{
  "num_hidden_layers": 12,
  "norm_eps": 1e-05,
  "rope_theta": 10000.0,
  "rope_fraction": 0.75,
  "tie_word_embeddings": false,
  "init_std_o": 0.0,
  "init_std_up": 0.0292,
  "learning_rate": 0.00181,
  "lr_head": 0.00981,
  "max_seq_len": 1024
}
Each number is 128 + 24 x the weight over its row's rms, rounded and kept within 0 to 255. Layers, rows and columns count from 0. Numbers have three digits each. The size before them is the row's rms in percent of the matrix's.

# up: layer 2 MLP up, 896x224, rms 0.0726, rows 547-574, columns 112-223
# down: layer 2 MLP down (transposed), 896x224, rms 0.0648, rows 547-574, columns 112-223
up547 027:164146131150121116153123098101119144138042094099181136126152129164102116120114117131115164152102102140160170106123113131115127173152123091144123147146133097169140131121125111123111137130145122127137160114132114125111120188107113167094159126122144118116117140068144134188146124117140151153167147098131150142136108115181123172111139113167
down547 009:118159097112137132127112177145186147140147120147103130155130095138162086150158147163160100134076150136106105135141133141121136148104100108135113160061149157110132161109138171086167167130132140091097138116139082138172123114145134041136149123081117179126128120144122143100132104125124107128138123162131138140130115132123139149165106163099
up548 120:150166101111117162122134109088126159108091125131156136138149112145140115108192136155183124150129160155127131129129135140111110092107139132140160131146106095162130142131168113134144122142120136080130106152151149134126129122102142106133146136100058133125164144120155097125129158141151135109101193164142136116137106220111126146153106139135
down548 118:142121134121114152153134134151124115100131119090138112122134151083096127162104150133107147132126169151125104177128103142127122128149164146139136123101153111107160137147133114130139123090155164171123105186064159179132165122113118153135092148116143108175125104139111121154136101147099081149134105135123139142123151076126112118092073128134
up549 036:134124132123088124081145163163128138084143144162144120163121137137093143090108105149162137089161114105146140081130149136103103112122121146100101110059110160129105122115099120164154157152164097173135134133091159160131162090122093119147131146108133149135106126116133132133144154148109121118121155083120124123147122098145102063132167142095
down549 014:108091160132146140180132117121121150134154105131123108118123125121159160155123103121100125129084105129093091143139099116162147191150137160126126143106126104144127166116159123133117093102156123099123064098131146096105101197148101116111117113157098101092118097101148133122092130141140125119083102170179134136112121143145099134106108108160
up550 035:144125134136133159089138154104120154105150123124148158164132137117136156098149123139092136125117103103128139128125122123117114098107091136104127132124145128137087170184104162159110107093134120118119153134102099157109174145123189160129154113161116163151147128105107096134114176121140142087102129097112106097114102139144131072143192061137
down550 012:084136078101125114135158101122087109133126119139091127100150102099157160106116150085142119133122118097115123076095124171133160207164112131151095109156134148158189118111118086140157119139124139093119124138141105098147106148129093082106143144143156108092126134152155086186117076130138153126126174094102146087138141102141119149119099128089
up551 025:087146134133088146102141174119122146097130125142169147089133124156102157110145134132121139098101127138127196115120099187146145152155139165127132127076145145122105114120076127108144157111103133089118144159102170126105123092114108143146111157153119158118119106129147138168117163125081125081079113115104113094151098120153141076096147126100
down551 008:152160064133125113135133070133109103142135089132123120118122099154142221128146110124123126100149084147148116140090154126174200165097138161094124125156159115087106115132122111137143123119167072152162087081148160153135124165124150139145102140115110126117110099111145121134105174148138114124145123120140124134120128095176142138147134114132
up552 102:153155128130129143142159088150157089127153108111126106128137137173147110137169141138114152141158090143115147141148127117103149124132114131103128072131124077163089114104130113123107103121148157094132131145118129140097127149135113144164156156097097187153118116142121092146156132180122105126111114154147174150141119155120150110100126170121
down552 108:130141147147129123120148155142129154083131119116134147143124163092141168150124157107126139142126101137145136115113123114166096117146118141120109156110129155083167157133123152161142142117106147133128134126118130154172094102110134087088173152099182128135121105149119138128126158042113120105138152148123115126113110135072103150165097103165
up553 101:140164146139097095144111123151110172124139163130112131131162153134117097138154169085115131123175128137130107155147102115140115142145103121122076111142150139183116113167114137098177106177119138144147168157126088157089148119118145142130109129147105090144155115107136120127133137114107089135132108153109111134134168162143106113111122130131
down553 098:121099155149173176100183141089150147138141125132142131099089179137087065134115122164128108159123113132108143116130137141121157092143131077141150090128122151105101143123108106092112140118133106099097106120152137126152113129134153083120178125130164170142136142134132158113149122146151141174152161152107134100119126120160162149135130114178
up554 027:145087130126106122096142173111133122137135112111095154132115115088114182097151158121143143111156071108131159115130086157063099095107109141135139125104118159123104124154096140151142095128143099156141147157075146119133097129116112144140130129102127187116111113135115169112157143118143168133146124107087145108160116095132125086121154161102
down554 009:096110125168137108158107118142107137126156143130114107112167130124141107145119124108091111093123132093135146118112112125201159171139130104100140120145148117136194125133134137134073113091101126092105077111100136148147102138136136118104114139173111105090145102126141112158091098160114095118099137136144162086142143159171102161117114112135
up555 104:185146104102084136136118139123128116127096120112139092114150106153121161084142111141150135104128142087078138109126097114129175146112092097109152141085127150155135165113143124138148150124114130101126124095142145156130125155112105132121132174135121132137127154171128107082120212155149112121096168120136144144118143136150131190117135136101
down555 091:086165130141150148098126132124126165141145129144138131115160122120123176138116122114129121149115122153161166114115121115134124103122143149134137134167095150072107109134099112125124104097105128107136075147124073155163115103127101105132155138104135119102095126095126123140132103142151122137169127150141139101145106135135161180167125139106
up556 032:114148096145131132081123165132144174097122102169153132121128157145109122111147141136136133088112126114133176115118108066116119159126105119121130166108126171165090128120095121141128167097154117139126119126118168145097120157118064137144123150144120171087126112145121141124121118159089143115076137071136138088158122105170120090138140088153
down556 010:115111131138143134130123124144153131159182120115109147181157115108126122112151104148188111116145108147099097132101120164145147179169164109150141127077143156091151135110178140124120102097130080120150104113144086146151099139142140078185102082130131125102119106144096128145099092098148122091112107107128122122140126144140084144142098147107
up557 029:134140139147095124177106090140131149144080166139126137160110128128128157156150139153117134092107122138148111118115090129181097127138134150127077107114108096178135113093139108114162130153158081117121138123150145125144104139121092107089139148111134055092139169074140158219114129145120095149108160140121156150111111129121120178118111154127
down557 009:140149103109121103135129135130167149121148131131151088116105134149147120118089109126144152167128153139139095132155129093122146130133107131173112119111148076105119140126141088135106130113132167147136090117137131136109172116128145136126157095117134154129128103122088165072134144147129157128119131133182118172136148115148134089134115177112
up558 121:126162121098119119118092113143154149126137129132137109166154115139173104121147128092110160103124119104103143151058146136121129137136110111139117103137151077136125082116120128156149100110110167136125122094151115127094140166129161132098139163124119122122148086121179142082101153139122101122158089112158136206129116136115105128130146160121
down558 130:133145121107108126078125106135133147110141154190129143117129108134143080171119155109102144128123114099126157110125123141138123146178112127150122136144131119106171143116050153153119125157145102180107177124181099119092129134131167156122159129111157134135151106105129126084108091139115116119121148064168121122111118127116133139163148126143
up559 107:105156142136125107123168152108115143115115139173114127133182122130111098127136140107074154150156139156104116130107116130154141149129104129096157138159124121122114119104151102095169122111128107127148083144114140149149178124132148078091145147149133170123113134116107134113130140112119114155169159140133147150140156142119136108097130111157
down559 102:136102100073192094157092111171125127133094147170155134110144110126111075086122101137162121128108149112156114132104146106151165126144113131134135131119096134121125115113130141122146138141130125115085160150110089119105138145140132086126164099167156142098098138136131145127126127114126128150138139132123062126160087138142117142133123118072
up560 028:099156110136126140078118172102130106118118139139145158190123150099092152100171131127103101098130112119122166154138117123107122109089109123110128158102148148131083149180108124172145150081087120132130155125073160116130144110109143136149127133108127155113144115117119131109129121134127113088114117112076139103121106132158139107120155092117
down560 009:119124103174154124106117069128143127136157113129145114127117109119138122085138091129164098107133125158130104096108118128163172202128141125136093095132158133128160111110143095100125090090121100156147103127122097127123099144147121105207142127128133113088120094176091103150098051106111157128129128109111142130128158120174086155110097157170
up561 029:090129152132108141135140213062113098122120105115160149121140137139139131122114137112108134147153107103116170157139150146117133125108170155139150075105151109085130116194108113180124139153127161132180131108129088140127136090099184135128113131111105127129126131136116095143127125079155147068153136136098116135100132130152139069115133141132
down561 009:153122099119147165117144087140126083153125109152117123130113121145154157126102147134153124121136163113156108069079144134110108155169114175092094108170122130092107137120118123120129115154170110128170132143138153101070150136143076102138115127067151118126130132113149074121121100120107115153130133125108089128096115120053135112147117116124
up562 107:155125111128092108143126138166072144116103169112147099113162106115184143133104105108159150165144112114128090085101148100087142147123097118123139133118109185128125132127164111120167118133144165125134138133092111157096091162128112110121126108146113129137122143100165085142135144120142100114133103143125176119117061120109118144154108102111
down562 092:104092163086157142112113096113161142118144126147159129130175107116077072130102148129131122148147162149103127109128141105140156130135136126108140106130081119187105111166103130168155121123118099119133105136098145094124125084141143140114150102125143110174112112138131098109140175154132172121166169085124149136131158142086116140132143156080
up563 032:128148164133098140162154106117131150117143133137152123139114140151132135082135088156137146098107108104131049129144106146133090087110121133156127145180135107115152178164125156097134078125101148167099116131161061155152165133147155146111156092117101129150137128137118094114113142129105130144157140118118115088105168130129114173135151099174
down563 011:114115086092129141095125161163121110119072126159146134156136127129140082145108159106117094194147157138138158100124118137115109154137144085132118128147118132191135105128137099131166193140084134080087179170175100118115120157128120149112158150125121127094147161140119123155159116148111158137134132149139165118130150087070132148168141114099
up564 109:124134137114140105148142165108104167128184099109155164118142109140144108144137154165111122084159134111109133122149099128150155111071123137113160077143122122158127152110157131091114104154156116120073103103154074114127152127136151108138106129114134140173195131095121103133144120133129167091084141177112168131117145144107106120103130150135
down564 111:087143163133158094121116115060128152158137118124136150153120112163092053120115094116119116136123125098146115111134083114159126118144127184130118112094094154114123139068104112158112124120135117141133153122119158110158099102132145130167124096177105139115130118130124120112171113137133161108135145138124117124103139132123127143103187115140
up565 112:129167114111156093136119128144142146115192157168123100127127112144121154114143141168124116106153136127126115096109113168151104095123151139069131116133178095131129139145129142110122115142147133090123114095160111102153136120112157148156161112120080147103217168163127137136124139090129077115103106093144125138140139154159136126131139155150
down565 114:114158158179115127124113122110089111159127106137078129139114120071158155157122129114181110130139135125136114127115118112117103114115170108123140158150168165141125134162137122123123128134144163119104132145108109155130113145142090135087119131176163111140089134145103136104150151151123104159132115128144131137086126122209096135118096126143
up566 028:124155095107154129088107135119164177149150125113145149120133147186120064147156121115106089117095097118133099139148094122098129167126162141137148175083141145123111184150149162144105132114093139191096131135128152134090138137118125178138165083152127166154099122122103158101130140120148115120144104126112157088113135140177136146142150102120
down566 008:097169072163113103129116116132147111092122103142132110124131074106140171125138126148130115126171130128125148107135113132148144095100126098117111115162113133148147107169157145075149144135155122146142114131168091162163111137115134091141138129095163150112103118146116131177137147119154149135110128112102142086133131107164111139109115124085
up567 026:125093124122150126105126140122136110165193108117139126158147103162108110122127201112131102119129122128110069140143154101089154109060122167145158142116124124090135161174165125147123103096125157187135130082113127125142109106097124156122152087115120186168101124176153135045144132149124136162119111163125148128162148110131113116108132139126
down567 008:119108159131130130112142100121094149138096180131129122104167098142103121141126128135109094106133130139133146162137153108161101101147101124121123071133099127153143079167127163121155153139146151162163152125146064147149098135141092139122130156165147140126145140116114104200134159163128161118109147121083124119141138120098139136094134126155
up568 107:144151137141127151147152168122079169152188070113113157133128127129144098161125129142109134120140148110126105119129122131165141073136112121095159124109171093142095140102150135109113128119136103128105109114108109164123133086166131123102091126108101187150174154067122117125106111130112093123126105132123121151166127135121085150099124129140
down568 116:118120125150112115167114101161164130107106150126101124120110157109150116139103106097137142139149098118145117135103124114119117144094122125151093125131078175112157133123141128145168088125110118134139160109123137107137077163134120166120129079145143148120169103171166109103148100128133180102122126139098107116160161102157179134156158113097
up569 113:138150109154165096158137106126144161135135121129111118127131110178158140104158133145144099119113113132124125143135119121099142125128169111089134122051129123083127162131140131112168176118140157083125112105121122098107134136154113081133155163115142094158146159153162108100090140113128129109120068120120113120156107186150126123097116136123
down569 126:146124123136112096100109115115120160148131137141138135111163100138155159106171141101155132102138138098155099127105115156117119131152132085131139125131134136158133076142099138082123115123124167123125131165161128151140153142132122167110078162087134155121144060168157101160138135120101130128102126103160138157170123114169111117092143140115
up570 100:162137101123117066174156124120129139130116107117186142138143132122119090139146126132177102187153133122124134131126135108117143168145140123092106143093129094146172145138152113140148146133149139137104104097106135147084102123117113123122074139128145109146132117089125141093118174117116101087153103128094106136126127189058099117119132149131
down570 104:145127125145130132126114124146159121150148151103111116141101203125104070152128118132125129146125100091140162133144123140126146134135108137153103132139148127086131145109095107146100105115147107164122149087124136105154103095104150184115127081110111102148119153123121101149121133156109164096130119144151144091142171102145176135144135130138
up571 124:110127106125146106098118117129115117132075160107120128156134140160124155107139123083169144135137106101137113139122146127081131113144110100149094142150116145122158118135107100115164105121159129122145126120163125130108177143135142160104148138120125118119140158102167113119111181083115106153135108101107122137181123145138127117149085124076
down571 109:155130143125135148175132149099142120113124112157127135107173133142126122147096134147073095170139133131130159124164126129116144146099097102104168111183092060154105113142146164141119117145121114151086103129125091185113155143086090119151106137138109135164116095136125109126165144150152139116127151135129151092134080168142140165118154129160
up572 102:135186141159121154139119155118096173131089137156115126146156115117129079114142111100110136142131130060109156136104095103120122128112133153148147134123083141130129148129121094141147144099106130143142037165121146120133125173136123187123101142112141124097224131145170098088133128116135127155119113142105147127099109122118121137182155123109
down572 097:122132153171145131116132128146113115141131148121116110157065111125136195159124112114154113107145149120131140097104151103157150118138106110166098132180147085096091138132128084110164152147139134123127132144127091123178122133093154111082155091157124125137129127145098113131136165127143070131101115125109127123113129121130112137120131143089
up573 118:155195138148158108138127170184149123125120144106111150112137091105140138081125111168128139135141151116118110133106114114129120143119118134072097137132159159118195141154147146150124131117173125103138133069113157131106152105110132147102114124151106089124139147175158160106128138116087079101122098135095132134173110093115137152149125156143
down573 126:109107125158116136113121073132171108140119145122147144120154136127129097142155108163102155149133117149116111131155117153135150115098092139094128092100108097128119122129179116135123096109104120090170105126135165137166113140117130141136143127115102119133083109170150153126191137177169159142097109148111145115150121137068134119134126151115
up574 109:125140114111133129165099090079126105116117114149117120150130121152147116117196102168124126136111170150098152141132135092137125109157121111111142081131158081107144123134118142126124170152160140141119130124153113109118193131138161121134131138149103112116114128134134161132137148131095119173130146182080108166152110152114106116149137152088
down574 112:090122124185100078126124135144155116162155134166120177121139151173105082131130130117146077103136164130116127127110146126134117109148125121122126125066114139110089118124116123111138106132121114120090146112102102170136156122130126182173154089122118159143123102143190109127111137130152124103145170105127162135148137136111152134118123097136